From a checkpoint of a small transformer trained on Wikipedia: a variant of SOAP for these matrices, 284M tokens.
Each number is 128 + 24 x the weight over its row's rms, rounded and kept within 0 to 255. Layers, rows and columns count from 0. Numbers have three digits each. The size before them is the row's rms in percent of the matrix's.

# layer 3 MLP down (transposed), 512x128, rms 0.0802, rows 395-420, columns 0-127
116:129093151145103112096103135125108135134084111094137137133126089124104152142094104144123154091125174117121110153089131116131151086129146119163128149140123139147107170119104103134116137138113115104110137106154114163134087110122103130124104171117149121098175122099135154101138139105088133137083133113118184105115176138140077150107127119134165096126089105147155110164131099110184077142127
121:142138128077100138130128149146101133145118089178099127116151144090098122187143133088141156137163125130096073120157111158089151119163138172136161119150104118137177128111151138155140142131115124134122089164139076144106106087137108131164123120121100158129136131130124155126124104101112095155178137162142150137116156155136155131099092128087127141145161103112099159149142116099117118130112
084:148111166100114096124143088102151118127165106085138105150157113084119128125124137120120103106133140141124168159121154120115138132167091110163125112147110116148142174153161123136133132129136153167132129157079114132107128113124191080152094172131145116128175163126141143100163119101150138067103133121145121092116106115133112093112098100111165143127147126157180131126156110148105152120132
087:108172139121128144137117174126094085114146149136130142142116124086143086157135084119095107124170144140095118120175143128184142143143113167157138161131102120113126167137131146130115093152137134139187185109129149145131134143131146111165131154126101156141164152154137114109118122136069117174176121137103152128115140165104132120160142112178151128148159117131142163131133149144162144147128
096:113119137102153159174150093117131108113139127092110117168179150133138115094102136127133116125127114101102120123098189133122136116112106216127108103136140134120116126155126101119138114146123164158150094167157092137119096139162170132130144142137122193141116145139153110123097110094155155108140113150113136124106095179114159152122096182132156130143141088113146114116105130135132147121111
099:106112124128093162154108158173176082161130123167124142072089124128141110150133131139182133132166117140124136115118111091129164114151109132157141068129126124137164131142144121144109129109140124143092130109155152107116174158123100138130116138117123095120113124162138112115106118182137190129107165173121128154138095139114110128150153166142108137123114142183098151123151129134120165141169
112:135114087128070118135092110141102136148106099137104102122144101093124103113137148097138169122127092135105114107143093164120087139112098102189130124108103175158129129136092178120094119108112132144060140124149117128163115148081117129144137129120104115165116129093094111128132137132127159127151143141105146108174090117096124180168132105143129115120155160133155120116151100107130099107128
097:134172134111112147108103132150126133114154123164119104102118194115146143124135152153112160106124099097103125125186140143125128118133118161116143108141105123089125119152110154111132089134145117108149104152139123121064146160106103133160130113175115116125101159139140164096129147089089145166124128118102108142152158162104088142101156114115154172139116080121129134085186121153140165141124
091:133131132122152102141110124128137159145144124101166120121146111132118102105152138137108163121143145110142137123132129107129092122126125107141100129124100141141180131162142118144152192143154159115119150139105123129086109135102136165093105173156099101125128168082090175121128119114160119151138079154147112120164149147118162159193183115135076178161162106141142094126134140118124126149112
102:150120111137137123130153119091120092101153118114141116121194179126138119089118164135120133153180140109078131133110117106122140112138110145144137071074161123162129153130124133123142098143146147115146123121120160098118126122099059087120116133135117101085104126174111154115133135144155142113134132124140157166098151148124106122111098127182083158112102098150136097114100171116132132139106
094:106155165114149156147108114133130109115065107117161094144115105143142109114127127157104134140126154140109122132141103148135092107123125173142169154126089118107110134083111137159181147136154155149131079155136139132114168135128150110114179132131100089153132114157148108161095128091107152103169142104143093117147135126125115150166126153166162101101097121176104137119160152166127095133137
089:134139150132136111178143126105138103104074123138098161098132141091184114147146144132166095125101167106093179111139153123127150053097132137137133166141094108130165125124145098143124142162135115125109123111090114104145132116109129081134135166149099135064134129135173146118125131151119118149159138118099101142115136124102108120145120110118135136093126169157102131141122133157155090174114
100:124110120126154140095151086148141132126133157156105122178146152109151116099124098101117131142144126137147183075161134099129105154132153120123132150131123127150161101098144144110102116146146129111093094156100077130111136110161097135165080125125111127125166120140136159095138107137121146177113120129093154109153100164101084107118140095108163089150085106096130142104126172133121136083121
089:134138101106109136122102137132122130093093147128160124138146150114135115130124151109144136130129131103130136143140146110152119147126129124179149152068106105152107145105106106116146100157099106122127140099154122181140099138119106146090119136117152124142149191048137147120136161114108071096089103145141167143097131124120145126114098119100093084146110139167129137152131156106171112084079
104:172095145152114126138102108103173120160146152156130098131122159111140111090103162114126100153129118142130109114098147114112118119111092105118138168161123107134123141163155104103083146158150168074107133142161145108073114120154157139160095088156114163163098145119157133093136132136110176132163108160140117124159122131156116114141149135128128139105129079165103108163110112133149124168134
103:140115150118125111124120149149128149165141123095107145102159130139124132152120087127112175164122107204169143154118136125158155100126097171152123081139108121121099106109136086123154130140100114146128122091122113134122103129178131080114168122164104106124088147093127106145125070121152093095103148181119141098104117125136130110056134153140110131138134156120135145145122120130138132106114
120:102089176136166137116132117138139159133157153146144105140114110143135086131122133111116117123127111150120131129123120110122138111134088094166099108092063102150103118144132083109122095094146134132110136116155182091169100171132107109115146103166115143114127092125119113117163115143152095157128098106146123095073115146144116168127142119166140107148165094107134066091140134137158141139127
108:141141127113145156057161137116099123141146136131096137140113140108122168115179131128133147125138179143129129111131135161120106129147128143127136117145113114066118158073149104127169188124139140109109131131157124106091168109130169110137137118135151128150143158157134154087116150143185138114121085119133090137129107080164107155155124123123129175108132149143150152092164109130138125172118
105:133143112158115147167102115093131127170124125156166120109106104113110130160172146150151167156137081091106143140132127161148129140100109092154128131151122151105148103142111134096117128159133104148158111144136114105109161085150115141162116105107101154143105129112141179153113152148139136110139111114146123122129144134168109154124143113161140117101075135106128080170210151165095116135139
078:149135099083133097133101129134135148123125129129149139139159128109148093085094127107118126103163136153155161126139108143154095157136143149111113147109106139125105124146113129133161085144112119119147104149144112152091139052157108160084143126127151112170079092143145118097119134156103139126185142131139128105162105171161139191140158125136102078120115104104112161128124114113120112159150
108:082124093136135127111086145136082158106128156104088094130158158102105109130161108108141123084120121148151139151138136129093117090108115128147121144137138144134126177148157148122140138121137153147126112107184122139133153137113126118135135086127137130133142126125188120085114165179112117097180061100129161127106143139130119099073137173161127169129137115159103130143119138096104130134113
126:119084168108121116126103104154147134101133135105097134138126088111151114134087179143131140129152118092115155138112127175153127095113127142124083135096153136147150132151128080121176147126147109107126091145123114132140133170101165097155112118067152108113100126134113147154160139104104162120148098109118123155101111093172107117144113146154108182129154161104147111110144164123091109091141
117:144122103089127140120115142139077174121074161120146130096114145182119108115162104191128144116119130125124104140090130147114129139104083127165150096144106121122107110128159112178089165111095128157095125120119120091126138161113114111119140110144164124110091121133157101148125119158097178157145107109111114147174108159093121138147121087121127131106144148143094130122100096100106107149140
114:136117156118105109121132145101127102116127172136106176104102141099120157146123132075169130124119114114170106130091138099137189134143084158134143128126118136113145151187168126120165123137139165151102119122192118127143161093109149125121116133067074123158145136124161113126113125138122106098123100161154155142142105110117117127121156142112167142121101157118167133136154089101125115112097
099:103077175131125179119104114108147139136070157185141117123157097147136101124167158139159135125110122098126122128112118112164129134157155103106171132165143095141142065129105143119147150149088117150203130140120143119130128148121108144132148129146145136150121108144117129173102166123114160105141127118143135108138165133183168110136133096111117146162159133132121094118157104113130122149144
095:134109120128100104146108166129121084110121152103084133130131110144118176106157139122134107108121104132103183147104136113134110163117122074114137135128146110125147134099118123087198137173147107139113097127157130122127152099068140125132142143096102080152097141108083123100114111179147143133123093081138119125129119138120112136136126132167106112111117149093118132139084122146142135171071
# layer 3 MLP up, 512x128, rms 0.0803, rows 396-420, columns 0-127
114:135141178164121120112095206126135151121145121123146117117142120148112112137156161094110117161123158114080140137121147136130085119073102153159126137122117158124108126147145112125103165094191128100125159124178118158133099112125162116133120137120113098096132124127164110084159132131118153120104155149152136133145116163147094092132180086118124112130130126087144131149153087093125112149140
081:172152125136121153082130125119118108113081156110122154118099126161135122089119137113125134121111121185136122147155121177130129135153114084160133140105114091081085126136109143095151116128141102091144127074138155124126105131140124117111171121102079143144116134110110092128131156132118102115141130142113116150054167123118107120125148111113132115141145176091135093110086168098105108143088
139:121074116137116126132125114122172197144120117123135117119162124179133153127143197140157155124094124142157156135107110141111129124149169116123119091147149154145150113133116120129150141115136123125100108161100108103146133106124123174128105127124175096094107100131113133125159177120182146073079153129146128127132120123154130161102133149066103140144117148138125078149134134124109137136164
091:135134151110112107167138132107125136069132159180147175128085101131123116100103114162126153095102127099138137106129095147109135099140125117110128125115141148136126118143183145174136118119165152149197130114110153127116145102111154131157158119098095171117108176176151138124158138157107155121151138094101123128109186095126149094137104115105149104128158122102141103137104111121134121103148
080:123097156104128134114160134091167111105093132155130113145128056133123151156139169142084151102110095153108133065122111137132102097152132119078095102133094109147151155107150144103158110124124110129149128127110160119145091088086102140127132114123138125150128135145153135094149105125156144091092103157106101143138097125135148126116170148176176126129163133122103107100136140140136142120169
093:157093112127075084143088151148082119123136131116109133139117138129088142162153137105140171128133143123083137105170122128112098149112098124193113122109096128121119104148095156103171144103114091122126160106153144128161099130103138144151118124087132129100106134082090093098130126088143121124135153181118122111139086162118119140143153120133119132148177137124158167142135124101133169110129
123:129109130163179119117161117098160119165135128101146145146120090122081119112153131127122124164093150155139151129085115124124145137160116086120126135152166150142146115124149121160094141126130130143106146154138128133179114141141149110093104129080112124124154097103135093162126138164189143082120131145146130107112127119146143129136084177125131081140134174155162125134049146115148125130131
084:091148142131128175145097122088122135091106147156139153108095156148117133098136125165147140126155139108156116113114125161143149155130100099162131084072140173123151128109084074139173115127160147131105139111143116149109111121130107120131090115094112091117125153141147137125151104125141142075130123099098143127154107068118111144135172130149127106162132109104150094186124115148100105147127
109:076115126122097122110097100162116132130075149122072158151078116120131165156156106114146122118096132129116133122148144121120123143119148105137139173131086143115095079124114105151148123092110108134099129138153094118153112094144179159130104104118159151150130132074139120163126137131089114116121127142114097107139139133098153142126153101081147109113138187106135183150154109122151136155110
102:118107065128105097131146137114116165141159138168109190120145137106117140130128131103152148131138103115117147147107141103116192121145141118129094096131140141143110119165120137114062125125112106115111151148125101122136118091122122160127073136128145171122144111091115142089134156179166116148095104181152142134110095136110121133106146133109081137159146164110151127119068131127149129126112
117:133103120149158134079151109117104143150137138115158154134112113125067132134145102141097146164166073137144102171099135142094119139160144099115115096153124134132097140149142153115132095130080154130117155118161136146123106156138144138145120102087132103160123122102107098083131128125138123093097133115123185150104079149165128166124088178101153116126142095130121145092106127132100133095122
101:123140131138102114177085140080115135137121127123162143101111118152111128144138160159127133110127145107143086162135159129143140094134079129109110091118143176156101129144103093152129122105087156166166136152126137111142152135105160111101166118111140122129113166086102105137098164116128107067114141125091117134144119139178146177110108115145145151115147155158153107132124090090093100143121
098:131155166151146117126112142137214122160169172100123143118112101118144133117115109098124129133094130113121105153132128181132131082123146097115099129103092195113145110167153161120129136118181087131121104101113123105131107103144124149113124101145112122109112092166158086111117093129102135136114127126109125114126110140138103126135139150137118154183137125074152159106098109143087131131116
113:095143111109140078112115145141117114102127103079123104103144107146106134164145147139114174078113168114120130128144084126164129113136129185133113098091095165134166152168082136129137100099120099169139107093096157154167142131114117148137143152127150143124149140117097107141134118097106125133085131104129120142087179145085134156116103161124127100136102149108162146129130152139107126122166
108:113087105136079128139106135115132108150130131184143109111138111106148161115101107142104090114175092095115127143159145144098145137162120125093144133132201148138097139150130110074176135127159143130155162120147106134092156141124173123143101086105094131084159116137130141131080114101083124112119115136119125124132112107125146112162118113125125129168149108080104120137143140149153111152157
117:108127166142146087098146109116155115119126115075142156106123103129100112103132126156136135081120137127127150192120103156146137113116134158171096137108131127124127120142157108147096148156136089150130104132154138092174083165134128131138139121121195166138094125128119134121142148108162128138104155171144096125128120179147112103127121099145101079124147085139135137110145134080163171120125
099:109154066118137142183127135110159105128150130145126121117159088115179126132133110158175118112115166155117107117137090127128154156097129117153141089137102088116136143100118126117101156089171127111123129134117139092129158133169120116140127133143137151138142114157120117162154124151136164183109138155156072107119151091096108165139160112138103121177129136105146090103111135156105138140088
070:113122108153118116163114125102130123120118103130151116093139139120145130143138156146113108129137087109129122134142113105157173145090074132149133146105130174071129109123124101118090134138137127146208126116088144103092132091196115110152125110088093149143124120105121147131117155124116134097139103128119156123113140153106085125144132107125143090123088078131147104182178126108098104135140
071:087153142146107137157160149135148067135128163123139130095108151099150147125145142135156055094126185153121141091125133139098128136104115134121149109169125145138149121092185102152139142143087113134150117144110124115109105181159116094163127145130070146158145130141155133114118131103098146204126122107124118127104116110105140138133112110122155110109132093158166138137151106127128135120132
115:112146086154178165160125151108164094092138102127141148131112070089139129106067156135125123075115116118130177089138136090156120112121147117159131117142171127147114128167128098082110131143174122173127118130145109134129152163138124106141131095130167144121139149121164142135099102118130125124095120122129138103120148135115098096113152077115120129097144110114137110122124095164118147105081
128:135136144115085108170089147110094175128098141139138168134128123137151140115150162138107149057134083141132149121135129162110120124133103150097095113143097175122131121112127123171111157105144157116135153099125122137152147095127123152164104124137132123138112171138092141145134126136085181087110093092093089108167146110174134127107155118137137166111151126099101094135123097124099122126155
095:155127122128113175122129123161127131118080122139155149132106139093138087105125101131151135141139117112135164124175134143094153152102125086138144107169118138109128091145176088153177129162120156151085138136124116094111136141155142067114168111131103129123066122123138114120132135148145158158133151140141126142123131136126097120170166053106113129120110124145140077106111113114100148134097
097:123126123161094145165151123107136083126117091123155159110106122124157152117089090126153115111120078118170109117130157112120163123139094129107151097156111103091115148168117126119130124123163141172124122128190144124100137146130149169104128108102086127112129124099165161151115126138144169123115183129141133114146138117127126082151148104136156171143175120147162114128142089144150133096082
074:158118150098115152129148086105158150122068159108155099133166098129146119135147131143143113119090151113201079105162107103136097123118124111128148116126126107142124098162095121159123141158084167147168101126106123100162125133119132094115131134131159128123152114126134168171103176121120164124095118106141141119104126146148181133132100082120123149121149127129159094099174125140116139128120
078:160135141127092122154106144154085091108106169119094103129104146133129144099131135101133159133122072140108165152138144128108118161116116118101132145137132085129174162123106146101201138133160120083174120114153157148117152086091130148108131114123138120145113142098114119111177121160157186132107123107133112129135150146115130123123170086163127172135145122124075143135123122150158121136117